config = dict(
    n_layer=9,
    d_model=320,
    n_head=10,
    n_kv_head=10,
    head_dim=32,
    d_mlp=1280,
    vocab_size=5034,
    activation='tanh_gelu',
    norm='layernorm',
    norm_place='pre',
    norm_eps=1e-05,
    positions='learned',
    qk_norm=False,
    attn_scale=0.177,
    bias='all',
    tie_embeddings=True,
    parallel_block=False,
    init='uniform',
    init_std_qkv=0.0278,
    init_std_o=0.0278,
    init_std_up=0.0278,
    init_std_down=0.0,
    optimizer='adam_variant',
    lr=0.00147,
    lr_mult_qkv=0.4,
    lr_mult_o=0.729,
    beta1=0.9,
    beta2=0.99,
    lr_head=0.00666,
    grad_clip=1.0,
    warmup_steps=550,
    schedule='wsd',
    decay_fraction=0.87,
    decay_shape='linear',
    final_lr_fraction=0.1,
    batch_tokens=65536,
    seq_len=1024,
    doc_mask=True,
    z_loss=1e-05,
    train_tokens=458400000,
    steps=6995,
    dataset='wikipedia_en',
)
Each number is 128 + 24 x the weight over its row's rms, rounded and kept within 0 to 255. Layers, rows and columns count from 0. Numbers have three digits each. The size before them is the row's rms in percent of the matrix's.

# layer 6 MLP down (transposed), 1280x320, rms 0.0573, rows 187-227, columns 80-159
112:098139143125174181132125125176108166138117103130152090177135143126146135135169166102099081158154125042115118085119107113107117143126109140128145162132149105148101132175127139104124139140137118109137126159167160109134098147128156095140121127
092:154108123131137128109128135173130138159143140144110124154148162130140124136114154140141161160132142122143164165114172118085178188114116137122165113106127106101114120123155110132096140127161134092128118140120121124105108140114132126135121130
100:161141121150112129108116139118166159135145125158170137116172154121176125158130140150095134103090122139110133140127128087116137161131156139140082145108120082130128104105117144114148082148114082126122115153192118102110119116109085140142130097
117:174114126127155181151102110158156100149105135165120150117133109131165122128116098160122143096113161153136138148161127131179157157171119122120141139130146123138162134130143116114103125089146126124118113127077161103125086142129108160135114082
100:121137138075121166139112158145144084110145102182135172114114127163119096129145176130106145154126126146115095141138146121148139094156106120089109149180138136138122107127162170100104133095153133156095093119096159126164140149155143147130117133
102:152111114089118098151137161135105091086066137120135129087136123121101156133144133171113156135131123171096158153133161132129119130133134084124107131091120144135084168117114118147096160129114089156137132137126146110119111097131157155166106110
108:103113119115112148147135117141135155158149134110116127148062128129111120085109127132148115112121152115133139138082147100147147132135133138130120106141143117120129123157077116096122109139129116179139163157172146118156128124109148134080217107
096:147116124121082135098134128132106128103145126163113145142140134142091128127147132161079117138143103126157138139132096118148121154124134131096154107114152138132134165144139143119128069137129089106144125162180161116103114112136101167122093149
093:169129142124121139152135126096121106163108144091196139136124142108123149125113105168057112123130135169095114133128112145153165125117131122122135139118150119129123116117146142118142116163139137123181107080166116119141131141168148146151117106
094:135110095120106128198129145126152140154143132117130133134201119127093116100115125144114161127117109102122114150136094113138112111142131110106135171140118112106106132176146109144137097115117155131151127104156174126156102091121144138129131129
097:112130142117105133095107115102134132120125097084119102156143152153118111149122093130100132112124124144145159167130154155101096148125134178108152123156142169127137139129143166147178164148098118145129107132122109094123162102138133126131107189
089:171128118163177094145113142130182129177144119161145119102129115107117129118134117130109148146095142132125113151161144141135137102142124128130182118146111106131105119125123141167085101144169126147176109107146123152141073146116126097093156137
095:113095115172143111140143166125176184126129120085124135162145120153152137088126159109124153137061074118127120193132099158127139154174114142134115091145127112132111118161125145153126202111122129159121121139126118131122160137117112109100169118
097:140116141161107170113107134160130114116110110109153170144137114118142176109110131103132136091088166089135117094172135111147131092124150117135124112100134149162090111109145114138123155078118127144110170122213169080079110146148140141142170154
106:091152106128096128137124146162151108106087137128124102110110134112137133150100113171100132119105137115162133091105091128115069107095099128128098113147139138148182149111122106116127152086130086123154130079096133127120133126154110155139146135
102:158112100134118133100122175138128154130096151124153132069182103113088138126094120100117080130152176120117126138133135142089098109149144115138115119095113110126163130101162122127104105146161163147110118122132139087082066105112160131110126155
097:123082151115155144120130107136138152155147137114142149109143148151120120113160119141094127150133133106113108140095127105152158123067136094144120086119124098130101125131162126158107106114104150088082139109120106140137166121115173097151139131
105:099116138127166132145127111138106116089145113108144105121130124177108150126132121060095125085142103116160106058138137126130112129157132110105168146115110106146139119120171159102188124128127120159169104125152086160163120145110088102094141144
092:140118100150136128110130146135116111125095167114137109118139120112104164109074131109138096152124109124117130139142091133068112113123158118170099164128115184150125134122120100121161123109114114125141106132102128141097099104135111128143106157
098:120120103111176154138092130118115121121157159116136132109158100111116125125085121127126063181148125124144123111157108099127117132080120111147145143107166149145097105116097164183156127087117095145138134146147166171132116121130127121133146129
108:145132145137113139117135157140150137105132129145142134122110164145123165172106112132171141133130092094090147126125122128157125090116112117148135120130119146129142165176151104152095132172147092123142095133127155122125148154108144113137102156
122:130131162141131117141128116127118117168178092097127124153129136113151126131136098122105110126117125156133202113120097158142123144137161146146142107122103161115121125097115152148077134108123100121131099091121095125162099115193133103149106123
101:095144131156127149132095093148097131135079081183120105094114138139101118137108101111121106116103113128101113131118164171115143109146157180101170169119109104116106091140124129120171097142131132131085150146131148093131118133137134105138132140
089:131151118143128114147131111107134087084119100138131096094139111169148103094145113112121097071141110134187146097101191147112177110152130131149128104153116148197095138111135127132104168143116144094133100124197129123125147111145072138133096083
103:135123144125131097136139135137173153153182120120107137111133115154158111113077136124138088085115107156098155115116123115102111121108087108090130155062116120110127134124155142114106118093182111068156156132129126172124133096122122116156120140
095:083125120136100118122127110166097124106106122106090127166128132107145147159098139099160096168099103138096119076160154163147155102130135102142128105151141129123092093129104141145118137125125098110158142130099120140081095190133151124152129117
106:104108153103084170151106158139124104082130125102154126120128118123080159154120161143098127134170082099131150179119129165149125122142148112079155073152095138115089135102133160163145139122165122113103163112138143120089145106142080165117141118
098:126140154148126154098118137115151140144120136106124127153141150108126127158109208133128105116101120123152145111100139147143149162125088148134123128125161165139148135124124072153113134145101102063140143173147149154122151115126129156137113114
100:145098116196155111122103131177127146129104097143168131077131110105116108155142154109126129157134130121115109114079141158146109158127088180115095127140152114111123101179148140116142117100168098161117103153146127112109150105118140125169096122
089:088160157118124133097112129128139093097135101063093135119120131102121115105149140108147113149147109138145086171132108100161116169143104117114119159142132137137186102153113182139133144153110133105139155111134131177136110140145130126135144163
103:127112133074113151112139121123159116106162115125140151111133154174146189126124113151092176100148087139141141135151152131177133111120148115137093168106165128126183189155142131133145109122116123149106136117130103101112124163106060099139084137
106:119089093122152098125130105117155130133141095115140094114100132112129117150087140106121153119158135100128122164124136131174169120143117119139070135087108117104117102131133116098143149139131161149106183108112155136126090153102126116156065084
094:138113067131142154140147130156103127099099146122107150145122146111082136106144130132149136144094150122146160161159126124123107096099161120127173129160137098113134146104176138178141164114120118119127148135132153114118147107129151129159116109
102:147180155123163125121117141125127118123129129096100114102112164108141131128114157097110152093106110116154095155126116130121126132168103128112122132100152124104139126132101110138109065143127136137070136131130115137115144145177089110149109100
097:094168132117139148127113148126115120118122096153144130135166134118125098138117160135089156132131090099139142119126140119100160172116130138112101145144130115118105096140148129098135175121132117120081158148092076097149094115153125124123145138
105:109132133120130129122126133141086118140136127143187077129168067134154155110120088129127141129134106130115120121142143118112135168124119141150154097164154151116115138125159164104133089135132101115161124078142073093173133160115149099151176164
092:105107131137116140150128117115151150147138134154123141069097119143135109086163130116156155159148088170131119138142125120159117098148126121178107139108118134154154095126142111139109119168129103101147139140102116106127157122140118139162148121
113:145157150137150113101131116100155151132138101138109103138140131148127154159123143127109099103119166167163139141105146198128121130149150126148110160111116098110116115114139120166125115125131149131086098127121124129123148158144147116134109132
102:122097114072078149177116106137116112104169129114135127075152096113147137105136085111113148115092113142157169143089118100109172146158123145124096108129089132147136116130166111113123107055087144149116130137138081138106128149100089177145131089
100:098118112094117101120135108097111187119140160166145141170152144121169170098122129151080116127124150111083152150109124085087149167166132127136154103107155150125146118147126140156116131080140151111094101135126087172101134185143160111124147152
088:104120102140186162174118134104135131117151105180116128109126140138141156120065143090117111123078147093114170125132136144143149126115130132132076122124134115130164118128118148143173139086083092094137135124171169166126110115103171117143127143
# layer 6 MLP up, 1280x320, rms 0.0566, rows 188-227, columns 80-159
097:112164168087131131141122113117100142108115117155115111093133104150127143122138118158170095132133099146122103127091139150156126136079118096105123167137130158136146158144158164121140106137111125132115109100104159112140134112116106126119112129
106:158142144150123114086130124163169128115129119125128115129102114120169109150151160049085096083147124085121127084122154131092132180159130096109112122128115151119104133097154147146152116131144168130147135152116117116115063179137120138136138144
108:129136160124099137125158115109128143152166094130127094133145137133100122180137110140127103071115142096136108084169139137154129116098108067106096167103093170113184113116162110135140137100142143137133110143126155149129105134169098089126122139
100:116161121134140115138101117120152183110116126177106118128131136170163133151075129136104121118090115095152165131106125157142115127098128122115148138158103140147101109139127106143151115142156113103165100139132125151146146131126132100133117162
103:107112157149124177138111113159099140158141147120145140095183119115125130095136156109095111126110114120127129124106164196119132154129112143112145110130070139143163134103156133149131114165160130064099128103155164100124131150103128115130157108
105:104111166116116110137118101163182115148144162119121119123145084141117091107153119149144152078107086091149109118096111104108068082098102086148127143167105132095123136096149128118151080164124160105159101156156116134127101156106120165166125099
098:136133101111163171119113117113111149101113106184114099099120161139133169128141180130137140085102131148133133127105159113096116125140167105144119153085128100090141138062121121130142127083143157094130087110085141144122146157130145116118132101
092:119131145150138112049094127134162136117160155127136121110142131123172139139101141116153103131139137083140161148134126181167154111097155126157163102188120118098143129096129114143135112122123125162138110110130109107126076190160113123169082131
100:134148122121175107115109114158142170141120151169159090087131083129137157165108142119084128149118118166138164128119130131157078099111132139117121112167101131136103111117107086143161075070107101081112146114102122153102131113092139151111106148
087:148145167146111118111118101150113148127108105172093100159094116150148115123077124139118121094094146105128137089140153160081102076096081145104078108119146100145091073132128119157137141124120095140115098179129151131136145105180159090157155195
088:158137116111135118111092112127110166124126084111101141137155105116129131099156145109141109108095127117142128163107116160165108135131177094158134126081131156129124117154121121155158125087091101114098095130158141164153139118180167146160098115
101:151153131114180136118143182172163135134172119161130131101120084151129109099139096107134140139132127115113136137142119108125126167142152105146116166086131125146147131165115159132157137167148107145111117103148110139082100113124163132157106119
090:144127168091118104124147134099148118147129152139125131136115134153131078159125164128097142155184140119123150120099145113149138127110115108129135115106137097129153141121138104145146147134165105086124125160147128149135136129161077124148108132
100:087152140131119123115111111136112119138151095107153127102127129149159146174133164172145120112125151136130154095084101102131103123101097109104100133123090132144141103121142110137101126088125165142089120135127139109120124162128130139139148147
099:149158124133153144147078119131156131115129129144137165143139109183104144184114144164077099092167153165139122105100138140156136123096135149171120149118098106116100121128145131149114150080148127115077125119132151134168107146090123094101098096
103:127174160112092156133108150138087164120105087115151128107173157149111152125123115127165138129113124126136106126108133102094135143136118167129117118144133125148102103135091136128115079091140166125125107120132138143134141175129175112147171123
103:126155115111078127135118092104167134143120116135104105152095120146134141137116130119119119166127148132111125104098175149121070134115092095120126146113154108078148136121148118138096139107122102129111155162075112137161101145162140100135127119
100:101169121114099098137122140129145135148151126135142166145103125174123173169136136146121146113078155102119147140087128115131184182137127131123136118111143143108131098139115121122155152124169100141143129104123141211111129125153119147111173166
103:136167131137169177102099121122135136117095111166134178143126160128100190144051133121148124173121129119180129094116141106147133136108120179147161128138140153121108135124101127167147122095105120100150143108130089131113092135132160103120133120
110:182162140136142117114109166133136142095111075138176123156105140150115163126138122114144147110115169120119139110129145121110067115141094118137103157127110124096172146140109109189112114123148122158107090115130101129091113166140122150125130129
116:157126144085136122111132162125146118134116119133094144091124106102112097161094153125157140130138172128124193114148070117141101165125100128131152127160126134109155105129118121140167105105144098132107134167141151135090104119154102153128123162
098:142145170125125120120068146120148093160075083145111149136138132139133120151120114137086137142065108098178154117100165117126156114153121181126122100172154105118112104121102138136109084151120148063124111135135116223139127167129129098098119168
091:130119126160134140143076106143139152130116102126150159154135129160166152129129095117138118164167136116136129127117113107168133143173143171139157171106128113142104082137066163161098097108154099140130115101117149137173158116115118103134149135
105:152152150132109108147154142111179124213153102180113168129105127131146155141076162121115146114093083156135111092099163145175098101092155131134159132117113158131133107128140123138103124084119151112137109162119140131170124132109125111124139065
095:148130135136170122145124096153138129084099131116134093153107115127125153090128115124108116130170134160097101136104143155119088119136128144130137124139109128125118158131174140170094097124127144097122138156129121149120115166132123093153119126
104:139118136136143103124131065197115131153083100127143093155183148119172132140106126139116115128128130142123117173130153160145125133109119133129098124113115111155094126090171147144132133109120125133122075183135217122147112151145124137135148109
102:089159129104186132134103092103152161135192147142117072159170079140109133141134082128131135108138107134124139086144149108147118121137178113103131102138139096147125109156105142147133112139123146154095138136137114148127180161123126131108123140
097:125137144122147098078137081143096144123129139131095118152122148103116140149114145115141113132157165122155112087142139149099094152136096141146136125125137143134137123140128075093117089144113090118108125138113155141078117132120130166156087159
088:151108155096132101133075096171153104122101150153141087148099083147132134152120142106157111090138161098117145116115139117158138127116144161133138136155118120123124121147158134156132110120104081113147105100064161131132121123165094115123184117
094:081167161126104127132151103136092139136113086102121114110108109104100107145138113137124105088118111139147143149122135160137150090123113136161124131122119097103126122108150146095135127148120162099144082156174148120108135160161083106143145097
100:113161147101126108136129134120143155150139106197143123135175100141098124135112123112136139132167138106181149115085105109156121140125119119181159111125148120109109138114083136122160159171150129075138126116132139113123150157131161117124139139
097:161115139082083141077115138127176169128147128127122121120158087119119107118124144145084140155096122092131137103134160163108093165123129118156109132144106116101129061137130146133154111144130091130151160154139162142124121147156099121114095087
105:107118107127143144131119184143153115144099159164134117138122112133157124152129136131151133141145158136144154126102168095131119172120140152141155162131083129078117113112123117132120117083157088103140121135125199133144144149098173116118115120
094:165117104107123125108112113130146140123135141127124163089099166167120136163130112115110115166146160173122142101136102155132152144119135131186124105115121147121090091067142166170127107104120134143126111165138104125142144138149132102108127100
106:167114135124162138128124148143134172153154104137109129158117140186136147149123110080155116098143091142154166129107147093156158134130098136109140140112145064166127105167109143132129080122132117132106132131139105152145151153143123137132101146
098:092153126121122158081141102078114166098123135158154102101133122103166166158147093142145141086102131112099130114112153107168127109096097152145151172099096156081145134144111121143117116086190108131069144107104114119110108112138125108161143133
074:135134142137167149091137073149130164123099094145153120085182114126165115179127122108148101117071139096167151123116135161153101129129096156100122099138127129133156153077128116167131111105154132148100076129147128150120126139152133063119160134
093:144145159101102111120142141112182123152130135135106136102120133177139133141089150133150118128112183149132149095093141111099156123136150154168108115126114136080157128131152115187146148087157172140115110111118146161109149172134118135140161137
098:135118128149133155091150155142167112125095133135137114135117139130115151121152126136105129102179087129154104088126155092142124103151099196122103100112132159098108127138102081123133126131086100133147096151108144129095060127120136097137107150
093:096125144113154182089174134112131126136110125136111088115105114162114094138136098104098157123143132122114163134106119128109128111127126171138176134111121162120149116122095074134144135128089122095105115170130086131141128175126147145141150159